Weights of a small GPT-style language model, trained from scratch on English Wikipedia: rotary positions.
Each number is 500 + 25 x the weight over its row's rms, rounded and kept within 0 to 999. Layers, rows and columns count from 0. Numbers have three digits each. The size before them is the row's rms in percent of the matrix's.

# o: layer 7 attention output (transposed), 256x256, rms 0.0959, rows 100-126, columns 0-255
# v: layer 7 attention value, 256x256, rms 0.107, rows 101-127, columns 0-255
o100 106:500526494479528518468496542494488483492524497479498490496507465469474504447519480553468547492498470495495516510500480491495491469522495505498486486459470488514486489532483509533539515512470477484473538469464525453478533509498523503509485495495517559476516517470485448470496474473514493493502524513530502519508527569507495519515477521495492503536513508476533506475479522521534510482461485458485497504482498446479469544465463510541446489535501523504538488487531488499502518492465514490548516509507527478476493550494548511474513490525422471489506480459517510522471459512542500493486502511505430560493542486484480491527496498494499463477464480505466485498499526521503478504529476440453497504463488504573487500502473472502544490503501484462504525482509503487488503502504490
v101 084:498506506525495525499484495493486507490522528504530432501475504470505501512476489444504465534460538504533479465526498460488478444492485481504527474493515495525478510495484486513540523495497504491492472493503499507471535507473530533490521494512487474493500534483531487491445479463527526518552450495469483524482523485488547510505518476492522520529510508530506507522509556497536497543484505455488483494514492533490489504488477550483523532504495536508460438464490502507520551524515524533488499513544494456470522505533480499498490542527497498476474494534531463485567483520527511488506491520549459504519447475498539493498489480509444463508512490461516519478492480503481491524481506456515528482503485483466463517468492497494503457461488506530524524487468494504498587508479520
o101 091:556495472529486493532467485510481515470460508518504507498500509486469523493524484498521476512500471522465458502498474475505499443514459468480495486477478468478506541511498521452486534515467503478531476501460506503487516505518471543500521535487506557516530474458527519501504408488522517539503503502515486502469484528478487534507515441517500514504498498515506487464475494520469492491487503499481493485511490501508548513533519494482470466483510484548503453496464469500505508481532467501474500516509493513458525434461488519537490504467506509564499516496481469468516511476469591512530541535508488478518466486503534520513507504511453489497511494490513478481526542458465527492484520473513476505469485528499507522472444479462466538469488500481533522493475503490498501477488490
v102 095:490537516471491476470496551530516482507488466533532518480511516502507493516521545473485554519521487473490502478482483531495523492533480464517518491488467526458483531503495456504470481508481485554547525460548471510551508467516514496504486543546525535463461507520452485514521512541530479459457526520520453490521474499509493522525516476520450512495514486473495514481507500510483452500546506522516467533531484475533517447539542495495469521485488514512507504490491470491505502505479542492413492552513457500513499524463499543471468481495502496548497539487484521518528535516511500484488511496542463518494503484513473528542503522508494514520488512500530477488475502497496511491498485501508553501516497477508516526495455513514533525498491497534516494470501497557519481542508517
o102 104:511499513497521517510538510516557476496513516506468509509522491510534510476499504496470491544514531459502578523505454556498477492477482492498517502516480487475511511462496485569493519475508495531461502516514510472502522458477497490506481456501492490518500519499470523498509544502523524468473475471506552489484507491491530454518553512527522513515486535493508480563463484476499494539511477526476513563497517538454527482529527502548518495459511510486489523497523507521504512504483549482493504527475526518533485517496455489518517508524491496457517481479491505508516537515530508510460451480503447503452477493559515467517484496485507484517516527470518517468529521456531486526538449508520494498494517503505479513503468512482479495461455490497513517453512544527446526492526507
v103 085:483498498531491493495495484457457499476487493501487511491518506533491526493483544477520562510501465511510472470542467507507490487515460477506459516527503506487497461503445521516470502498536516461498468503491543502517485526520510512524480496565484474512488495484547469519505509508500496478510495540500514454523512448486509500509506525537545471492477500477520503534490495468469515490471459464502437517482507517493511540474516535509512525489478505517496507506489502508491487448519452514526545520531540481518554486493538494497455530456509539469495509566520495442485463465492479470497513524504496532497497485508557538491522469504479475524481504488533500500506527508475517537504508482519504508480529517463452473492520449512469497513484498554520518506483453489502514526427504
o103 098:489503483500510502526471427511487499459529488525494510462523500506506523539508516510514504529496478503500463490512537505484503516524505480496528461487496472544528489511483483419499512451492469486482462484540473505515509538510499511463524484518502536474484465466526491481501486499507442482490465504546507500488507465529510526531503472503502483467535509540504485479498487491561484479485493437495500478492516475524507510600496526524476546533486521488493450519456492526496507529515487504521509520518490492507494483499519461483487443424474452500538516482479481475498504487468520460480510498492455479467507482507468533494498490453514537545535547512487511495505486521482488494507487522514473482486507466493498497517474529512493514472536508477503526475477500556511500488473529
v104 099:492481507464504434511518477482494474488515523497523523516523526488503492516511475519476499464493494501530526540493465480521502455485488547494496493513464503479501480476484499536482514510525498478502439503459519475547503484461492500492564505524528494462494520511518541468552454542475501510499525515498469484492519490459541525449503516491476502493533456456486488563523501482471471507493494541487522506527482490479521457495468499468496462506519488543476514530480479519502484504458493498544487514532512514508513492528488491522522486477505513530479480466521520487508505512503521497464449508513509534476463493516495473506488515519489544541495516502468480516504537500483513523447489436499475525501445517480462496482535471475532515478469498511481522439509520460460487521444463
o104 116:518497487486586510532494484469533482494516484496501512478518545451489480494539508491514514532538512496441495529552515559518516501514491505540501538531497475505498460502520491476499503471539487479501495471528478539514530510470505541511477512488476507482502503502516546469512441472510507478506501503562480462506508513477484507474551497542483502527495481506485499517525482487487502503509467488518510521469489494522502452489496522447494525528524495480490476521488468472524487515482532557533473485507492507563515535521571500501482486491538446533474527519530485459517502515490486472482526529481550500450536506500500493502500500508499481526428476516547547504534470514481496481515494511514495517505531520479516464498504483492517534502515544490491484457510512483516504462502519
v105 087:511491496472529478477481518515475481500494496485560503482487479493479486471465497502505491505495507479523493510519462506459516479528478539530519489500484504491488533482507528469511497515470526518520514473467477523515548502472553519525551487484488500478434494468499493469520560505528531509496478498489494513567495498531491496480521497519519538443541508500512514521567513518474486517506497488492504523536482501517517473500462481531478511509481495512520494515531548539531459496493435532456501469469475499478443487517512491531538540507548514498500510496472471480509546493482500481459544468530449483477525506518542532527515574501483494477495542527499499528500474542525486500495493510491477506527520478477548471476493488491531521471512473466471513489499502456464501499496512
o105 099:499564466508477439484499491523496496521508509492473480498445527509489482492494493488483481504551493523495476494499440506494466488474511508455477488500487513511522529499529502579523504496496472465550490478576466539535556477483472510526489460486506505497470488512509495516514506510530502483491506520495511547483470520501507533494549506502523518520506495513479497505533501515470484515513477550494475492486482530517536455432501498481540495516530478518499529460544501527502446484509484500476512448494515540518467433526480479507478501449456466503496514499503508511529533543522559491492547461504482460479484480516521501502494517492488504512461498467497531479494494511516492504501509549521460544475508494498518497488491542509530488480478530490503494492505475487497467495543498
v106 086:477522512479525485447505499482511513502481497451491486503519475485506459476525490477483516512538483528461505512446495493516488515506516513454567476479469539460520534540505493492457501516484520472483515509503497474495481511465495463537478519486498490507520485543489468499438493527500512473505522438535506467463562529513464469504484476498527471471522521545473473494516505500525466475468538472478517495500531506465506482522470538532427534470532462534499493506461480483518488528516500503510453517429503525465493493516464517485511477482517509525489501449518529488480533538476524499466546500473506487513535492553466513507518527516531481508520522499521493494524521464448470467516499515493486508505503523499494540502506535511499465503499502491540523496499499500514524491514504
o106 095:496465499525518518462536496508509493484496519489496481530450477495481482513518547498488533500520500491526504520477474480477529496501449527474462490511480476499478468511541488537483472506484521475462517492501511479481459492545490458581462480474481469510528487462526497567499524498487531466506523509450539458510492480479480485504514518534456534504510517505448478499525516472474516529523486494467491532500525514430489431472478528514508507506435476489454476482479560470533511522518458540487488500478503507496486501483465523486513546524508489455464523519524512525513477510476509515460483537525516514510500508503497492480501483500491481467504493497517511537446507551495500531511472455511516506494483483538481476505525500496476476497507499494496535532519484487505499468533525
v107 088:527496498523490483482497517494482558496508545499504536495548504521517497530499535497480532487521485528454500548528516512518535545508519507513515466536478503502486500487505493443488543499494515494526529485509537498497476492537471490511488535441540480510500445475508506487497488495466490512557508526486493469489508554490454488509510516485495492535522479481526500504513472497482491502525488503509500461541443443496516525520562481495519517483482549513467495504509526489508505509509472490493484516551464508499479455513553507525449499493458513527517485518477501492550528490498532505478512486454512449529466523496521503527502507560476478553514478508508529461486526503481485511527504476497496505493511525525477537524525525476526495558549518539515558500491455496527508495484514
o107 096:478462481478493477484519461434489513504546497500493490505509485526468530473469494466464494517527521518476505532521531507446506559468480478533507537521476462543491451465517493494512507515481528510479589520487473477535546525510475521488509455482504484445470510482465490514496530497495465487498509508501526534516531478454563494470484485490502495479544514492492494546524480545482490498526493481517517516534472521524503512539492506493520499471464536466502499492509496483434520522498517476529534511478484465479551515461498508511487515487481518472495490537496514506499496498494498528469514528509531501491525514530506509481488518506479486522551482524527498491523475494470489516508486490570513462498498553533512493522478462488492470496497483497518477494495527497446554478501509
v108 093:515489497482473481494459536492474533446531506505446473496531548491530485457490500452486521520494467518498523477523516495504538512499505485500494524497515497497472493465501514538536464493521481484505472511477476463510509487513481530504529512548473457475452488530501503490492476516498501540516461475481480495543495533492567510500508509446537486495496479533461480487509461483555510485512506528455458505516480477537494564477493489493497449494508490524461451466555538519499528518482492523504557493479517535519451539518516504538508531542540496469480523474483510567502493492515461480502509485505517500473482475507558515508510472515492516462517516517515467533474478494516520488501498533454498543515463491489506460480492493501510507500500499506499521508500536487498492536484478
o108 104:550585527499462512490508515533492509503523521504524513481521521509513548514466498494496528436491517493496487469521478524532494481470483493503487514498488508487507543505484477542509465505482491462525538484469468509506484477493484553495486515537461507530469474482532470520526447507464495507469526473504433467507486513491501558506533491532511485497517445491495488439496494524515480491474498505521478492533493520494538510467490487454493503485506507516502457515502493518476519506470475486472515477536490497530514520474501499497495484497578476460518497508538467559482512474511484491499504516477525508482483491479505559502506519489513538488477537505489488522522503516471524449543489527487462476480520483525526508528497494441482521534442523480526499454504532533483515475495493
v109 083:520499499523482484503515489547548521514500538484510472489500510494494520501528469503468484512464484496478480500508538490484515503507477474487464488506459510493562484537526512493512552491444464516493499527458471471523489524488528498497538487470484500475518462474486511526492477465503474506469490475487494530497561527544495515534496486482462491508442537469533530484515529504476485504547481477561490475507508498457522516504466506507502484516541473527477540488513472537467514497511464526525522444509487491455548531503476464468479506518555471501516524510518494523530511539507456457522537473502584488496504488508516510508508473511482481495496481512487500522518502488461516492482526511532473517502506445483521487511520502485507461444543532504498465507501478498502523475480452
o109 094:478431507512478514502455512527461507480505519501475509512511477496497452506482453442489474483431537530490444410507478470483540549529491473511495507511489496462485467519516500493505522505513483481506517484546491444483505501524479479476477517493468523499506491486506520498537463505477512497469489511499464480485451515497485499511496482487470486500463531488525474500540501499516495519468496539535516470517516529465496553475482479488480457516524540502478465472502483532513480530476484524519469473515455505521507493532512532485512541534521468513517501496523486522517512491494535507519498523508543506518483508509495516494489514506491481551486483512523447535487530462544491537495521476530516509519517495455530528497507513478545509486568525537529491500490523527501480491546498
v110 086:504534498486535489515513490467481519504501494518475498520543540518474529486521507472445529491500534479494492490463514514516538508519516483510461492514503530491456513533464534481503507492523493523496459487516509520496496540515491483533494495561526475521543475511499554547486535543492489496433483480499466480504502509491508532530508487507504463513482440504532502496533510485509478525470485481548490482474516528528496547498471487476524471490457505496513470528514488454523460473513526527532466503505475503483509486473515477544505532521500438524470501458520521507494472507490469487490452525503534504491491518491554514514484461540550483540513513537537465525486545468524488504490487493563489531503485513474501525486541501490514519523528450530525514489483505530513536520529473
o110 097:539535495487478515473513440492475511497515490502486501534513461475428510498490466514523519507473511492489542562526510465527469538519480514512460495493467490516501473501452512509518490470485501502457488491515532524482496551490479530513507485520458508499524489485529500499472572483483473452456506500527511484547511519497505513524525493541470495512521508505525500482517486543518506461540437495511500521487491488501501536492455496532474502502532497516513487533502481493480510519516492461481453490535468456523483528512559486553501484489470435449479496520490496491479479504517492500525468499507499490482483459516505508497497469478479460529519502472497461529511499472545525515519521532464501509525516514496538480514503490497449539512491473483430460506475527532509517495473499
v111 095:493524483512531477560524459483436502468500528455449506477503474516425503534513483486489469525486503495478500528473495516520522489514544457499495490510499419530510497520506495550514481500521514478451510470488497481522499511499499527512532520520457513452511492503521469492486531525490494497551490474516447480490538524510475494515469526515542522470464517521464513526442500497474454510495425472488539499464487504473505504505496524535516548516506468487469526483493473505501512527506519514552514473511488510451476501475525498516494518542484476470451501487514481500483515477501489516496516478503521528546509473515486526485513489535481485479495481503540478476519475465516513506485491518542456483511508530497493477523534487510486511483537519438491491490476531484530501502476508
o111 099:515487492513491485480502510487454511472512495503529502527472462502476482520479482538428533518510496554454467482496488495476546528502534445508515500490519491486489520556442486485511451489531478483499511440426510517472528481528487463518456519518492521497498528493490497489515494494508481506512490503515457491512473511478474506535506487527494482502487510498498510453560542529521538495527511528506525483508477418447520508498483486489472551533507505489518488488458504484515486490458473460516505536489489501494497467484505496481530448511510430516517475520511544493485476516476501485489552488496517529494516520529478478497530527499530514463495518472513498502444486539486506512526493491479503442502510509513514510509472517499520474492523493489513490478525490567535488494515525
v112 090:479480509459526508472486519501507494514484491504500461517448540483509545472501498498518534520514511502467453539494515497482520516494535510488498447480478511484524494572495497522527506494465472502464510526498506472530469467490536490485528486502534477488526519460514502503521498469509509499488524481494480504536551442528489482474458541465491539470434477518527492482474525538502480490473465541492511495447470508529483486514491515461473521500472495546510493459479488510454499517505498476509476506493492472519512531482454471507501505506456522508464525459497529524513463483512513517500516516523481522501559515502521455462483493517508510486486493473492460502457499529523524470502524478489475469466477497502528496528525461498503475455446458483503494465541523500508497497430472
o112 100:495500486503494557435476510511495499498439525462460503543452487473488463530515530530526480459441477484472496455507498512499499472524518522523510491495517502457538493481486497536489490525521460550518478476552530498485469504482491475539492531490558507487485529508476537466538450467516505527493552512508517528525511483490474509511519451476507492521453498497496478504509519500488525529529470493481507508493491472496488506488449491480503474499472483491485498501472462496496511493493508528470508494531484510592515490504507492476446528482524505521511497544507515486531510467509523514476435544503511520475544529500520524519470483499497487512520486514468478471494468466514527491475511457516508483506539503466517508478482494490493531516520486554507499468520500478536492523470534
v113 092:498546529478504526498504501530559502482498528487475482567523499498487488503512498501509498526513518489521456501470503520502481500478472475520518464515487458474525486523518520496551512506514465423551466495532513515492458521499520473471441451462499484512532508503515502468518496437493496505541526466556530504486511493491513528520537486493504490490489518502499526541534538455492530512537515505418488524457523495489476531506485481527517534477545465517470500482558527496516532498533484468516471478498543490479522480459524486495540463484491452510497477495498533504551495506482461524487519460495513507469515497530470496508483501509510519490498499481498513467468498455508478527512489504518489499435488532513501499489506445473493505471500530509513516490508533522492499515517505
o113 104:504499486475468532518516500512473484485474479511478485498525532450493511469520492512530538539516513538503496551473493508459522531505455506481497507508528523480491467510499551474515520500528485534498491494478524508492470522483512430518496511523502495471518478490517472528517485523495528538508556503514481487454447501483523512485484499495435460531483494511508486502543509471517522493499504479558511480480505487499466523538497513561534479481476518484533492517523503518482488487521486526502519471499511519455502497484503530494484502527532474469506480483511553480502498487465518492524460525490531518520507495495475480505508479493468551469512513489495489510429510553501488452475511517471466517508508486487557554481511460533495542465531527506574543486491516486482550527530498
v114 087:469499535538528496469509526517533481517513487492520540579513537428510503459516515485544512481488440516507486504477492510519532509466478515504513489523488503495520487511497520533515526483508511473502542470502538509541503481486510487474456463503501470496519496504510535510522470475513528486462487463540538527510473513531514462519537460525471510493452483444479458496518516487513499517517493491548501520478466501466465497500511511540469487504562491449511501521495501515493434483525523496472525509505484479515507466489524499477486511470519502478491513486535483520547484516498522534450502524479524516469560534505489550530531486496481494506515481515501524489507473525489491457498477488499529511504456484480490501476504535503470467486498539488499490486533498483452454444484507
o114 097:519473498542502528506476534476544490491496476522480528488504479504507472514499510467572498503524494502524536545485478498504501479496485516527519464525522488486517484485521497509535520541476512493482496475519480512510505479497556508502529487530489515502486464461523523497504474502489541493505477526451556515507428506503503508460480537530492500482469496519486481522497508513562528472466463513526532508482530553524487462514487522503519495529503478486501491516517504473509521460514487523485492470488485529520498493484498447450529532485509529473546449496525507516509466539492511552524451490500530469502489532507538481529511483487470501556556477497484446499484482533526475466435485508521528521487504499537488547478516535497489524498506546516460533518512492525480491530518504
v115 097:497501483484489494508517449513460526515488477514472513482531502477500484508549484525486517501557496514468561461487483472518498514469528532476499518518498559537476504539521496514484508493490479446519458485528519525518439430500507466488504521506475484486530487491521509490535504550512509539530520463532478451463500516464499522503487504472477515497456498494522493534513505511467493519498490495491482504457488496475506492503502499515542537496510462513474539507486492512512491489502507535530483513540529489470477506540504474527533465478548545516524496498508544495514472494499520541497471448479484499519524502511505494524490504476509481513473491523488488459479486537543469541502495528504485517531497510546524487552501528481453541518504523475470548544502463484456479443514482
o115 109:528472500455537487476502497484476472550501482505494500505479483488467507460515507517533560514499506549500493501509500527497526521483532486535493483558502514536503488500482499510504464489546526532475525512513480516499465523489513510510493503466496485502457480489508470516514483493486504490510503499528479471536506440516474520485446542515513492527535523534517504537515522541502508496518486473508542487489501430482477490501533505496492463564516534467495506493515545468505464510497512491539477496469510488515534559511462510492501487474509491475505439522548503429532457407510474479499492443534534496480527489491473478517512471509491498475515508487488498459506530513475468525507491530475497475511491481509529508500496464529540469521530513505506495540480491500501487476498547
v116 094:511468532492509477503490514450470482503521485462445547499487475524488493504515478470508500486486475435579517543446514443499473514490482479509487491500506548493502530491482504479491459546468494479491504516495500500489497497495473484488491453518526468516516505513492494509487491524515490534521489480526545474482489556483523505500461465461487512514505489534473491536485473484538519462509502459505470475490520476536486527545477504543456496505488490492520513496556484500512478496449486492537481488462526515430478507529489517502502451523519526495569471499471514481491516541488486455499490510503503542524524517530480509490497514499528532523468543489509497502526552486499541477485545524487535521496494488452507509502502507514508497511510541491474484529510452492533482513517537
o116 108:510481532495518501506524504512440487535535474501507517482483486499544508520490505484451543467482515479510507567496515517502498510535475508490490453442501490475454527525545472507516481500481479490489487502490519499493494474493528487511533486485476517515518495517519467528479495485461526473490553504463458518519525509487473455508478500474478495466525485484533509477481546524483511507481506442517483537489498491546489472532487529512534477506479507543447468488516508495506504504487514509502469499475464529497496542468497564489468517496450504486464526529523472482462494480527490465451508454498494534520491491477528514465522506493559492506477493472525486524491526542479456533535494545483500525495505513534511536473537518459477490539510487487503508526547512471489475460539526
v117 085:506497497537504496494504472449505500503495528457532487513501493446508512468479495508513488473492524526500521487522519516498461483483505515493453490492542495514506459501535498517475449520463544481514480465492546464480522507508532476501511533511540524494498508497488480519452516465521475535545509462514546480535462529465507526486486505511476513476529506508495495506530458518493521501480501499477510504476522480505491465468521548482456467503484501455516480472540528458516505559504511516471514489487487500508497519448515530502516554486501491466511440539480528511495488492489535525517498528486550544488503475543535484433497475451473500480502513522509485535483474517470448489504511491503550434486503489449475481482494486462497525498492520516482458527496463499502507458527498
o117 098:501503507501528455488512546514496498489507525485480520476503490510479498447462525493500538473456494483496473520514504456506525489531481592487544456491536564524546533531551471501498539475443481480507454520494509515499469489496543501478515530495497528536480489476468480535505445502494475516490516508497507484523437529496522504449487500483520493483526521509489527498509511512495495484467517525465499480528497425536507521497491509491512491506470479525546499523500474472507482523484465524510526522544496510485494468504500503486504505490494522554490492502505500498501503567522470506503490448487515474530469505483535507457505524453515506480521453524508495455510512535444535507492528507508489509526498476502496464497502487473510484494465520456473511521541464526515511493489483
v118 092:526473457477465536490523548503486512495473520530496491481537437499517509461511530489488492444472525494505479496498524506496539525531475519499496549509468473471501536499484489473470502507532497471483481488512505493464491501512497542520527555480512493508526476523474530503521524444512511507512511522535465511496519520517527454463498548512510501478499484501521542544522453478479515502517488422505487475531449486495467491543504472541539501483506483498513501542499481513502500472502481514492502483495484505484468533501513490493490445503503527486455539488541512501478493469526495503476531530446558484480494516491523482468529505549467467524506471518451514492518484493512534510506528515460562475507494501521464466535476501493487547523534520504530466486505497487493535522485508
o118 106:472451487554483471505469483501479480513547521505521431438485516528517484513534484464510505467531518498529503440499518493490485481479492508514477509492446545447500459528517460510468483478497491480497534489506474506516562475470472466517514529519512515518449498509485478513484561502485487495455474483506515528457508490516471501471451545544523531490537476519563508486500464511529510475482498476480556522462474477533482496540498484502457474512480519511528487503521468496458502518504517470505505503490500493529495527490490497519472457573511502490499509530499499487476522500507469503484529558447508486505532484530490517512506520522491501476466510536489490524480480504473482494499491502522499508505477484524533495542479520507490497480524492550549493506505514530492517515491512
v119 096:502521509547525493526530445483478547486519486468472503516483486490520505531551457479519521529469505467474500460477491431510470476516440534505509470532470490528509516555520497519522481488503516458518514465531521508515493505485520504504487510488446490504481525492511509510515507503487511502462511488505524490514511465472475535516546474502507470494537512464472528504534500468476545517462485535479471500520557506487509493474489545510519545513516506506520507484494503522481490508526465482473530472527488453489522453481517489488469551449517474477458504496479476533518502479506529555550488518526536477472480465522525490515479507450516493507477543497525499502474487529523504528515514503471515457520452504521504521491492502490474514483515491445474489489570507489514498507523502
o119 103:472443520516487434502512503514508463502478445496520479484519468467456479503482512520526529484469507512510461521499499506486543468500506536491495500497474474501510530472514522479486515494470513533518475500514496517464474512520523497483486469573509506540548449491488499469512445508502507520497499531497511490461454517511506545531526488505482507485505498506487475529474492519515564475519500459519477480490520476452489499481522493514470502496499511485529508515516495495507416442524536500493490473499504489520532483530470454526514515487445500537444473468559510512535506492545516508522493460523505514481493511542527477516529524482494515493560527475486516458488501491502480510474502495472508523483499510473495544486467494473499552488499541481512497517477502550488530526510522
v120 088:497523454484490529489452464507520482484465552527471510504533503494483482475531501494490496526515504488483516474501517500518507556523552480496492525481492475529485497526438513485495479502468506447508500477523477498523475479479496544521540536500489486499482523542546525503541492483506501464489508517496498493437477490466466487526490451537516509437499480498465520517506483511508523504512553459448472497464496483530484489467519498474468540503473477502467479517535507495462482460513469474497453521517500536521516510463546497487484480494546505481501516515511498520509537487522547541478430483493467485528527453530531518518509524564475525498532492457482528509544499535505519487514495506480510482474474523530510486518500521520509527506533519466484481489494490519504521520514481
o120 099:477515455513485518505517476494517483501505490474486500532481510534526508447494538472547528484501464552488501476459490534516503554523529504498495485486475498504546506508499487530508440498471518506502491517514527517521503499469502515525485484519513505527491518448482483498466463483476488489470477472524501502497509472496503524528535527488498465516529533506481506519521478506507466521513521463514512499428511520446440506538501473529490535494465511462553487500491539464473419491463505452508528538520532486496504492508479539499539479527536563489505524522514487522492506501508511467478529533481492521523518488520511487531517532538549504495525523500485497496495476530519502473525465530476485493487500469512535520479481507556517434494514497478463512494467454519495533486507502
v121 088:577560473509517476464533509438491503517480490536495477514520501508471493511531525495513485548488507497527478484479544502494471507491500512518566523513508502463480512491500522508465489484537477477471508544526451466498486497476514486507501476497514523517518513538516497487475523469490473486492519514536484463484522458465510497523529465521522510522483516552533545506479537500507501478523499477479542521520485509483473502478457511495462485489498521502490491517489482535460507489519435541452453463504495475485504499542499474492526513529509444546490482529520536487494453514500505516495456480487530523469525544494457535508484439506488495538540508493489519532506516464516521486520483531546477550458489504492488479501534465488447509498518512509508498511502520485506490492502500
o121 093:505475482490506512459467450469493465508469503483551496478516541481494502512476527444527522533533498493471511548466516477478522495486483509452488491519455506510512482529495506538503471531490480531481480518473508496479482501496498472526494498521527497556512481479520543542477576459511487511495485456504499454512491509511478524525507475500521517479488478509504496478537567492488504498506485461522501464546529543496495491522452543517474473496532494510465475545512493504472519526480477507484485500538509526470515454495531501528548469542476455489443495485454525509488509519489466467518481492493475491475525471504480497515533474521480502494511516483438475547476511497507503499501498446521463496490481497490572483519507497530529542469489485481508514504490493477521497480507510
v122 086:516494485509527466485517491487455466483522531521500475478498537478471538508477485497491494503484506498504519469500498465472499523537467520497484467508515516507514513487473514514513539513489511513486477458549527529524491540525507487505478525534513485505478479490445534508487493482488508530529481526450505500483500490482526466485465487520492486462488539516528467487491526479531499533458525494516513480469522515548507504520482501485539534501489533474523492492485509467469483489538500465453498518504501450514501511443531502528519519488513468516514517534465495501477480490502541538528513478566438536509466491485548548536449475490489480523510509568550479445522498466480508509497463497489496498452490525513450479474439509496462511468504507475494467488509539469487484528501514
o122 098:503512452494444479491481471489531539468494519515467486488494513489475505467514520508463465489471479460479523539493491499509517473561500509514496516483471496448496525501436504476541501503488486522525504476539484484459491505516479510474504479520460495499493496529531549472489475489525525491536455508546513489480514487501529491487498522549489537463507449492488499491488493510506509530523507494505519495502510426480486498527499496515493503537507514518499512501475477512509519473467497438503515486504526489478473512495500488514494511444497464571490507501504480496495497512531518483468508448478460526527461436478518474519450492471494516501526534484443477450514470492496474476510505505433506522467449515478512466495484556500546513501508478514474504494442522491510524489488487
v123 088:519554486516481476491505480463487485492520514511495534524483483535532503471540490488528500485486531465534495476530473476498500492469523477471514468469457516509532481508470526504508521461467479500536512513489511488510479494490482497522471525498478495505511504498527523501500515475484512447513462480496507509487525529518476533468491502515508447495505415528492480501478526484512494497528534462516521511464472519478488467504495508523466501529484515466480543504491503519537489493496464513424483499527469505496498483498511475502484502505488469474529454471455499505525516510511474490489519531442501467470519505552504518496458462429544482510547465494514549454506503524488464479495459520491462507520513529527502511481495524554480521461517518475553546534517505480474492457518533
o123 100:449471469521504461450483506471544484518512441495479499501489482543482494508514495471554551510532484540524489553526445483505500540537474496482495510517517494544535507531465524531507472506485499504534520501472484461513496522527500504485531501480508516506480478526515503511521504496493496511471483503471514539542518477504504549455505454461481507527505478516493481488528498476502490504513481488523476525464545496496505469546501542518503500504496503517500514477468523488504489513502476515476481546481496509514442458452449528479524501471446509477472516517508470510500499508505493525488504503505514464513496481511516459508554473512508499496544520475488462501478510444553458463469539487496531505521554511525500502521538473484561484539497493473484490465466481501499488521499459
v124 093:504511477536486466501519529438491529512471556505487478463554504499479480484465536480500484510511496517517461458475446520526511471512544510488515473476501493480526497513544523509511486525539497501492506464473543469498503514507534481507528527496551552466532510526495512508523512462545511475550456481484519485546529480490488537518547511548491460527488473459493511489547487492512517541541520528505529530460498481481517516507523477541519491514500494468505486505472507514516505535468480503487539497497507519484461536529516523474483493489560508487500445493494525489532527512488478511512510509499511482525473493571549521523503472539505484491444517503470511487505522517495540508543503478488490496511494497500479491528496498510538516508502524495497492495474454453553484526490509
o124 102:529482494501534460516499473486544510495495515516496478468516469544501509465490500476491530521520525514485490450501445525445472517499481579470528467450528525490486458533555499476550490484467479499479501497466497452481530504476503485515519526531509499494512480502468493435489424486486462493487498509478506507525493508461500509483508504509505495517525471493485488500548486559495524519472466512532486527519493488519528480494512461482493476468480520500495475529554523550500499527511466461509511473496514514499482511492556505503517481490465486482514501518511505470508510511494501495521507476483494471490474502588512535476525501505551489467506482520537473494466502519441488497514471511520544514497496526488480463514500464494561507504525507490518514510485505539481497497487536
v125 096:523499496501470502495518474518457520514473500476506464544537536495476477496530513464458555517516503509487496492487454508518492490499523506522545517503547489570499497495494507503485490499466454461475491471501500552543455484508477522500507510505501517496513506502477471510459490535478506525531486494538470541520497520522549495499482486449484481483518501528491496493503509512502512452484548499487490519466489501512500518524485433456524469449526512482474503438494475491442489470478468506472490476469481522477466555485534524479503533488517494550523495514501473504477503488493547503504493541504526512528464462507505491491567499506488457482535474482528504536508500484453503487504485509459501509492478480462501540499489524516486509500512511523487540483523455572496482522504485
o125 113:509510511479445529481513512483573443499491547479480477528504444531490518460484512493473502504479486457533475484467499499511531454527499465525509494491500511500521522494501497510488465438462441511495535500530483499548452513518515531497471475496538492544496530492489503520484522524487516460465527506506495473512517521489515549486439489508448478515516509513461519503517495520482457487508518499507476471504476529473483503522519522485497504493513473484506499560489518476478494473526474500521532574479488485483504503420483497531501507481505519508501485522506498505474477459475510463519448478506513504497509520482470517470483510493499447495509499469500473492528496494467492495542453503475462482440518516519494491468508503505483526448492504464495509517512494529509483460545485
v126 089:517491472510509512549486512511525468502537510490471429494481491500485506472524461452463522485462489499523497513503552501509489543481504500503488511480492537495514503560531509511513492482519492484508463511507513463503516473489507537506467490506489492485484455523526503539513484464487534502502507522467479514553512484470475528463518546496469553495499500478509478494511494474511549499515569494520478523500510538514472509467527506528525470559487492459450482477529500470506543453538509534473497524518487482550497535509505514451495521492501506476459520540522540493507528454522497434525518493496492505515485459482464501547500478516525512532515505476561495499470535468473547518473503502529496488498528504522495494492473499487487469495521479518498498526497510491547491531550507
o126 097:511439480536476501521522476540482540504518511510485477482567518529488489504512490472479502474467467517509503486535484530513482505524482484526515455483474517484486500474481472486525472493557538488539494492463528491481480479561496501479510475513511506512513485508535522491501457512506513530485463447501478507533487532497510510511561475471524519495484492535502508498521458480481534500519507531489509489515559493504462569503518481533509482512511539511467507499484509501484545552508545477483508535487478506467469477530474507494492486514475552490511498450534515550485512481529502448499508545487504506488503487480512532535537517478517505512523505519492471483485483504492525495518492505465490478542511464462489450502501446508483541532464498473518486486478531508522546545497449
v127 092:485513468485503509523520498537486503469522469485488494463471517474483549534473506498473525457481530483551498520531515507526487490488462503457499486477464524512497517500496513496459469503523543517490493524456511516496490533477507524501483524525546485470519450505462490560528511513465510506439514547473507491510526485530493469448492499523505503534449476507530497491461510491523452462468493480480520523505506522547512474561505527486508513469522489521497455482507519458515466461488484529533498524530490516490498496512492493499480519512508511462440502516510495487485490503549499511477479474504482519513450534496498516496533503515493494516550507453498486468459536492544481486454522481520500495450468499482504486465546508473507457515478548504470542484527498510515494523453496